Weights of a small transformer language model.
Training: a variant of Adam for these matrices, 925M tokens, 7054 steps.
Each number is 500 + 25 x the weight over its row's rms, rounded and kept within 0 to 999. Layers, rows and columns count from 0. Numbers have three digits each. The size before them is the row's rms in percent of the matrix's.

# o: layer 8 attention output (transposed), 256x256, rms 0.0796, rows 93-117, columns 128-255
# v: layer 8 attention value, 256x256, rms 0.0801, rows 94-117, columns 128-255
o93 097:455490512456533476511445497474484503500482458506490506494512494483472536514479493514509484488476499440497515520486476511517447490500511463492489514542465487496471481461488483487542544495551525533474469520474488459474561444523481474480540516517489486468496501514494487529496487460499516500487505528507521466508507502488505572503500487527492513521482465467501514477500511532481472491514
v94 102:510487495497562516484508511478487517504504486510486521462481478486473479479531473502505524544514494491529468493469500504508523551546488485498489480511520500473498503554466451478501505523450489501553496502472498487500499505522490480535499518506440508452511473530448462525504513473473529485474551498487467522541493515491484468471494506498482503458546513542496540455520527507505480475489
o94 102:504542476532517467514493521498533517496490525509517507467521518504521508571459489520545502526502469483476484503484514481497555497483505520520493533478507527493528456499501512502517483472519476514525512475515503490520508521498530520488472522466536471490486501497486508465472497479480475498510528438504498473485547523526491502503481509498555520523510472507476484512513492505474526468482
v95 118:503533516546493487498506510481500544503462521496454467468453479468490475484445496500512477479524490472531493524504497553501517460525463516480505477498469468480495497512431538479492483481524518454463527501473503534491496537471497483514481477526529504484512444521524525531521546490514515462510494476478512487521495500554498504495510584479490463520507467513525524509517481533495497485507
o95 116:534511472522512525471530501535540480504493485537502517502493516513490513486501535513514496517495462497532468508462511548458496485448485515547484537494529521514506506478502490529475505522447544497521529509522479585458455518470499517539500478500492487543471498477512518462459489501550455540483512481508515487475493515495519507490494561487559506501509539535496508467502522472499479478446
v96 106:498546520492471481507503472445455458495500461503472471499499484508518487518459495509492485497466511503473511517494489528504543474520509464496523448499463510476489513517529502482519489485488499519429450486485540510518534513498499504501502502559482527509503547492458470542497493488475491495498524527481532490489481489522473508508480523506536491520545495490498489498550531498489490502480
o96 104:535489499486518529513516488512562472504518525501498506474494466437479483512507481527484551520511480455515485501529510497461490471476488452541480476544516474518529456471465532525495480518507513532492490504529487467477475569451531571495481542466479477513506479505505500502461491498514488552531499471488474497507519481504495503521490504511514518488508486484547490509482523500533467537520
v97 114:529465476504524483481560471448481471505519525511471543534522522460500515439500508509506459496517511457486496462512495479544509555519468486518507462498522496468508550516510502519432489492478516497514506452492478495500489513542530490489523495482481504518515544501491494503555502510489468459502490492493490515511483509504531471498520481519478481445469467468492485525496527506511477487487
o97 113:494516524464471485500493465528482489487512484498507531461526498473488506497528506477499530492517523551458503462467487452483528484514491508463466542534430518485542491550492502461491459524508490530486492480507478497541549515469481459469464495469504523520456496504481473489484537464514493482541473504522477488504576519532531495467479497517519488551552539483488481504512512483539511543515
v98 104:506493505473538506508517492478490505539504530487540452499476457518509519475482494511520474506477471501491504525453465500508524489442535520495517492506508470491495544544510472486507545529495490542482545461503486445503509519495482466502499515505460489505522484480468531521445545537529525536503533465518504528499513462440488489509491487541502486538526515473456485507477529502486552495481
o98 102:528520498482544492501494515530493512499512550492511534475448495526516498535490517515482450543473511496547488515538491500501465526535451525501522484498537492474476522542536494519532512461502487450518541452483471490492545507503498484520471543541514495518507458544457479470491517473507562439493493458456461463473513484518531493518482507531483507489486504516513487511449504470465464508539
v99 104:507525496517526501457483490418483464469507480488509533484499517488507476509484480512530462516534477509493512491537507531513455508514482528463497527503475471499493483533499499505487480513507538495491492492533506522508453491492500512547518441506484505539479527501520490525546513494506532479506511497518557523453484506518452523465498503456471468527529535454481520532472511455481476465485
o99 103:524542469503492548526479487537526462524524471530478490470519490516490515470502518533525557494497518531533493505498501515501501515547459522482505498499431510517494519544526525484489464507479527520542514513456487546517482512484513525499512476464493495485497475529485445486504484515487516521484500507477509534468541512516509494524503539498518516484534497538507496542465517487523489454512
v100 110:499524524493462503498511498486494489506506502484534557489486548506506489523489523542477494492450510571487494512510474535544512489477522489525545497482506533471498476519514535493512496483508532516475451483513514508546465487486498507499502449462522511483470557486540535484468486452466514479505530513523479547516507527491513480499484476488549524468468513518476524481528437503446499487497
o100 109:495513499470490490540532451517473477490478487518469511491509467485493517523485492507520538417522466475535469485461489488522494541478485472506516494542459479491498487478503517485496513519453542463475474547529484491505512535490495526500523522521463491490502510480489454531495509492449513541512499541452480489512517498542488483483521465479535500439503511503538534484537454523538483506541
v101 109:501493472510498510494494528464502486445501520494519560501462509484477527522547490560515517535483478470537457512495514483532517496523477485478511480528514483503502475488441493500424538522495487494536524489508538460498463498506488473497505473532483508512486518494501500465501472475443514525526445524503486532513467476472486469511471440485510477508481533506475520515517543481518485490510
o101 107:506518510511500483512506529537471522521494481512513522480507486502515484518506521495551522472512473522481517495537508533472487503546463500513526551471490492513528502541504525542508493468507454521498479492482454503484501556466464478511511471524497491495460519560489488515504499495492510471474495522493513458445570503537493456470538525471531486497492535495475499516484522550470559459511
v102 103:518453476484511462506480491458471473486498511506540468506451508483469479506505507487486479487458490541488541507432478515528535477455491484476499485497512498510486522484487514518500514496490533519476489519502510467493471505507472469523505513515477494505483492487484510540465486499497537509487518486512480480447482461491548491532478477511506517542523478512507513500474522475433500524493
o102 102:522516480492491482528522518472537502539504497489470490486508501518504491480510504533516470531498524462545517468543511460496489523559469530492483471490503499450482517491525518521526492478489527462459561520493493520522544475493477508486481531469495553450502496572458464516536481504536559520515455472474489489499486507508504501517511514507496514518503508539539560468506525557483507495557
v103 106:479483534551441506505498505513497475501508578527466480527523478543554523511516476501482513505485492498473521523536425534457516467529485524508538579512500495438506514502483525497498479505502507542511537462502515461510484506513515508495511509465498502475488500504523528488497506513511509505486511496535534530500545509492449451511523481462521491441447497505529478466543512505507484492475
o103 104:454494470485515544481522458510469533478497495513514513531486522515510514523484546508487497473486558508468480511463473484457534482490479503482517525504550499518565536487464487463492523511511536487497489477554524488505428549517477486503496490513471481498462470490471452497506536483512550523511540501482498463527486506513507504496479532511543514473505474461478489456493465517496487476497
v104 115:508482502493501563458497500486518485534489448511459453496497501438535479463528503485498530491495501503497514501509481477495510506556484533523489486506502509492476532516551540490521476473500483532503472496482492556499473502509522491507504533484480537463534446543515482530536540530494529507476499472529487486514486535518503494461508555477495462499529474483492504508509483452467511477505
o104 113:503476514508491504530506502497510510533514538506499514483499502553529494489490461469454456523511527493478502505433492469471477468509476489527489478523503541483498499516491524488484494493547470473526500491504539452558461490488512499508470486492515484504520490447505531509474530480500467478495525454468542489495490532487477519519483539490478495499547523504495506510526527457525510461500
v105 109:493486453492554517448519507462514515524510495512527495537500478517512497481492508534487486489511487513500509537481427478490507509488535535456461455488526519492508506519521528501516473511479473509490543470478516521547512465511526484455520532468485543506511478497480507517539519499491465519490498513510511460490576574475526495464555484487489476500510528490497516473485460454532503485498
o105 107:454471539475462451525500506477467516486479551503475522512499486488522539487529485477462466499553519506501524511507495523478498531497494470520523521544483521495499513540516504446537513522505514468478466484498512515545487470506539461474474531508516493496518443518452480491476496481470494473464518476519529503478522477504499538458525527505475483512519515491499486514508536481481484517502
v106 110:504487485453496484509519497451506494510486535517502483448518502494462500541481479502526479489488530520501504535463535471518506458515519544489484475487521489506507533489468481459494522505468461521460535514482471515533523501524457486495488517492501504482517458531478470534496464449526484477520528493453487500500522516488535490481482482518491485553534496502465490491490467521499540533470
o106 107:491469449483522489497498520455477494530515503504507526507490451498498485479545540490469538529501480460527529540543511504508520489512505502503520491507512517479489494500534516495505488508475508455499479527528468518486488519539470492487485539480494507513511548516495496473489513486519529453507487501466457482493507513522485504478532494489494459539495518507506511500499504487449483494514
v107 108:510518524500556497496460500504466508527522489483509495452508552513503454514513516506499485497497484507461527497457505475515506446466486526465546520486482505491513486465568475465558468501508437546490468505481498480531491517499496531525513445504512469517517456510532458482493485505487489494520489479535527541474509510498484479487485468446477481534473519513528459471514478484497530500542
o107 108:518491454519515522524462466469507499506458520520483481482550470550523495506502569543507481488520504480525517508505500504503458507479521532532509470462474519486481526511502489478527516477517523466545483510474516487518486493506502514451490504511468477490519559519461534534508494529483508532511525517506523520477482485553523483511450503517492488482518506475485491490506467483506478500506
v108 108:523469486501480505484517463475513532488504470502477490537480510516497529514518529533498505497494474495520513525533539518522508545501515457505461516490521507471475515501498512482463497488483497506503567442508530509518488539495501459533488466452507511497485518441508533526491506522521448464493479513494508480516489484464481490453472493507491516473522520478457476506512524486509479481505
o108 109:500554485476518503494528525498485469482514463519503535460504493518454518445504517499481530475539525538471485481564479479494531462516468455489525571514491515481531484500529551498541454495483488483515520536516511503534506510454516460506468503525485503497485461508511468488519510492531550477481454494475463485467510482516528494481557517515471486485506485503525472515509521531476557478470
v109 101:537445493464462490464470514472509496463484518512513534506514509486472495519541504526501515528505513497526512483520522487525514457535533527555527556492540458452492467521508511494474468471506492495489523462515477499490464484481484502480511507489476501505535464535517501482472475470491484484484511530500470512466484530479505520517502530489503479512526490505474489520499518468500521515436
o109 099:536488487545511500473535513497457517538499481495501521511525493529503499507513507459445493513497519504479480492503537530512499467522502487508504511494493538514499530516501535488499501472510496448521504520529454462519507493463477493527498448496489486527499521520496534479539515514493540431567526554477484493476510505498469482474531472476438489514484531533527534516521520493501527492551
v110 113:539494506537497508544465536500498500510516478468458484537490488463496495529519502458517535523501478466499481507521517512494509532509499478523518512511505532437490489468488466512515515490484525444493568510476475473470511543508507522538504518497488462476513486504481543502497503516539519514456439502504483524523492457530515485482506541515509484514479508516538457523502513543539486475527
o110 109:490494532534534496476515485507520555434508491480489514508538525525487475495505531490539503538524526517480543471523509509483516496490530493470506472472535515550485498492487488514497473489524471485505519505485518494476440551481503498524497484524531503493458517449547488473524504523553510525505504478489506502477461537471510458508495496497499498509523483507456457491492525488538565501501
v111 102:466502478490523502490496529453478494473519501542515525510543515542509474463490491501467514496513494439499486493517498492505512540502512505527524488486535477465508513541526449492506470568466483498544505508514465500505521437494511503483536521527480508516527470519501478522541523475481500523487511538503490497517515576521473497511569498487468486505451503527525515454465511480471514492479
o111 100:485497519531441472466494477464510493488498513457504494520488462485518503508550516481461494527496514503475478525474532525507518507515506506445479511496486534521467525537475500430511487513529521526498504506524515527536475477525473501474511507468511465509484510498480493460473515506458477499538557517544509536522536494509500510506486471551504510499555523500507493513488483472504515496503
v112 107:519463483474512513474516460506500534499486453525504533521551473489506527492503526507541504489495505524521499475517476492536458539472537478477444481496488509459496527502504507502495538476451490508552462485509465514459476449527495477466486484489464510489491482544488482519498526484489465485490519513520459482504528487467536520509506492502492513470523488500430477500514497460481496500502
o112 104:485546511486501491522498517503480471472573517498444516519480533490485522514481460471494533519485512474462501525462484463485517508526494517540484494515453484493486484531533525520496505508498467473480483501493470461514548448531535457494491511521526468475515510482480533520503493473494532454536491496490476533463514483510497505483483513522486460521502471494450516521500494429526525492494
v113 109:517504504513521480523510482509499482488522559515476486556537477481504506481484508533481501533501520488508487512489504462492516477456449551516488496483516467482513523541523510539468525442504491513497505482525487454529454477511506507523477565446490499487503502504496511485456477545500455496487502487504477499458475464497524513490488471469497501472456488491583472459519524498461511520486
o113 106:499478488513531486503485504495524511521460463455506479492473502538514479518491496499476516470486504501499511454507488500497502535464531486473474512515514478493509530533495515483507471474499506457488559453478522493527509475507500509490468491506512561541493484485469506485530540538492568496538520533521514485523479489536493517503484477521467529550512530522524502455510494472500496521533
v114 119:520493521479501548464494534492533534517502520482528522493538490526475494534476475488492524490504525502478480469508539505517511507534504490551535498472472471459520529488539524491496502466498490468448470513551509510532500467476486532487515492531504504529471510502487539486480491511449468468512491520524513481501534471464542530480456527468493482523519471503485490526484475441500519497499
o114 116:552502516541523473497524557503481442507516502543489479483477479453509485456558494474480492536504467472544502513518537498505480497514461440503506472542517507529484521499480469505499465473504532482560526532466488468515476508495518518508512452441527513512513536461547506497509498527495489517576507539483508525493495545518497487477487487486474485467497454504525473513536515473474481514512
v115 110:513497481525422498503521540475545522446513515474504517485446495472470516544524509519524522502513502457550492538543521499505510446526471505474478509474489474449483487506452509507491460480540497480516538457528471538535474473496516479510480470570515509516501491499505533479478491514477481489449437528482516490546502481499521520527508521514502509551515478492491462556518483460480516488489
o115 109:509496505485502511458522513536476504496489516517540549497466532488490524497514513450439550505545507523463484501530487580487479491546463467519507492511530490559414512476470501546507502506489446485484525543510512505497435494481510499496476439505520542527482515456498494476503498559530500497485499491488515485461486498471431493468499507480439497462508510541492504498482548496487527492512
v116 108:491530486497457494493514503482526525489506478518543514467480571528471497517531477545453471516486460524519532511469532479507519507513471524468486484496523514521496457519467485475487496506462463518496484519548534506524482504505494511515530484510490557525459539524512512442451495476502556506517500528508502520485482481504511525476486478497488513482522518523483525496506510496497538521477
o116 106:473485478482483494507516532507504478528484540521508508513511444518481477490498482511482526487538468491512473536558492503513507560542439482512520512508473487505474499521557493503517503523464501513536473542502482507535526522538486523466515508484457504493534502516489491487502515549509453514471505532455527518523511492504488494499522489485463506478481517529493532480507493513492495469499
v117 106:523553516453525536519522494486507492454480503527504520505499495522459488527468544527471533506496476502495538500496539468500529536493531501492483469488472489494517466470517516486498558531512528486485457457488487487519540504469461520479500522501499488493523532475485468503495525474503431488486494510468546489507479547491505483480536476533495492532528483491470504492522515522524469501512
o117 103:519502524536493494471548481513519489495509542498517510503474501488493471497513459502501505510520434513511494515532532500501507469479547493530495503494498492464534483509498490550508480486489488530480519520517473511478463528491546502540498481535474473499515513505515534517481545508483492510519470508505457482527508481520496454470527423538479461474474519482542456517499510516493504524463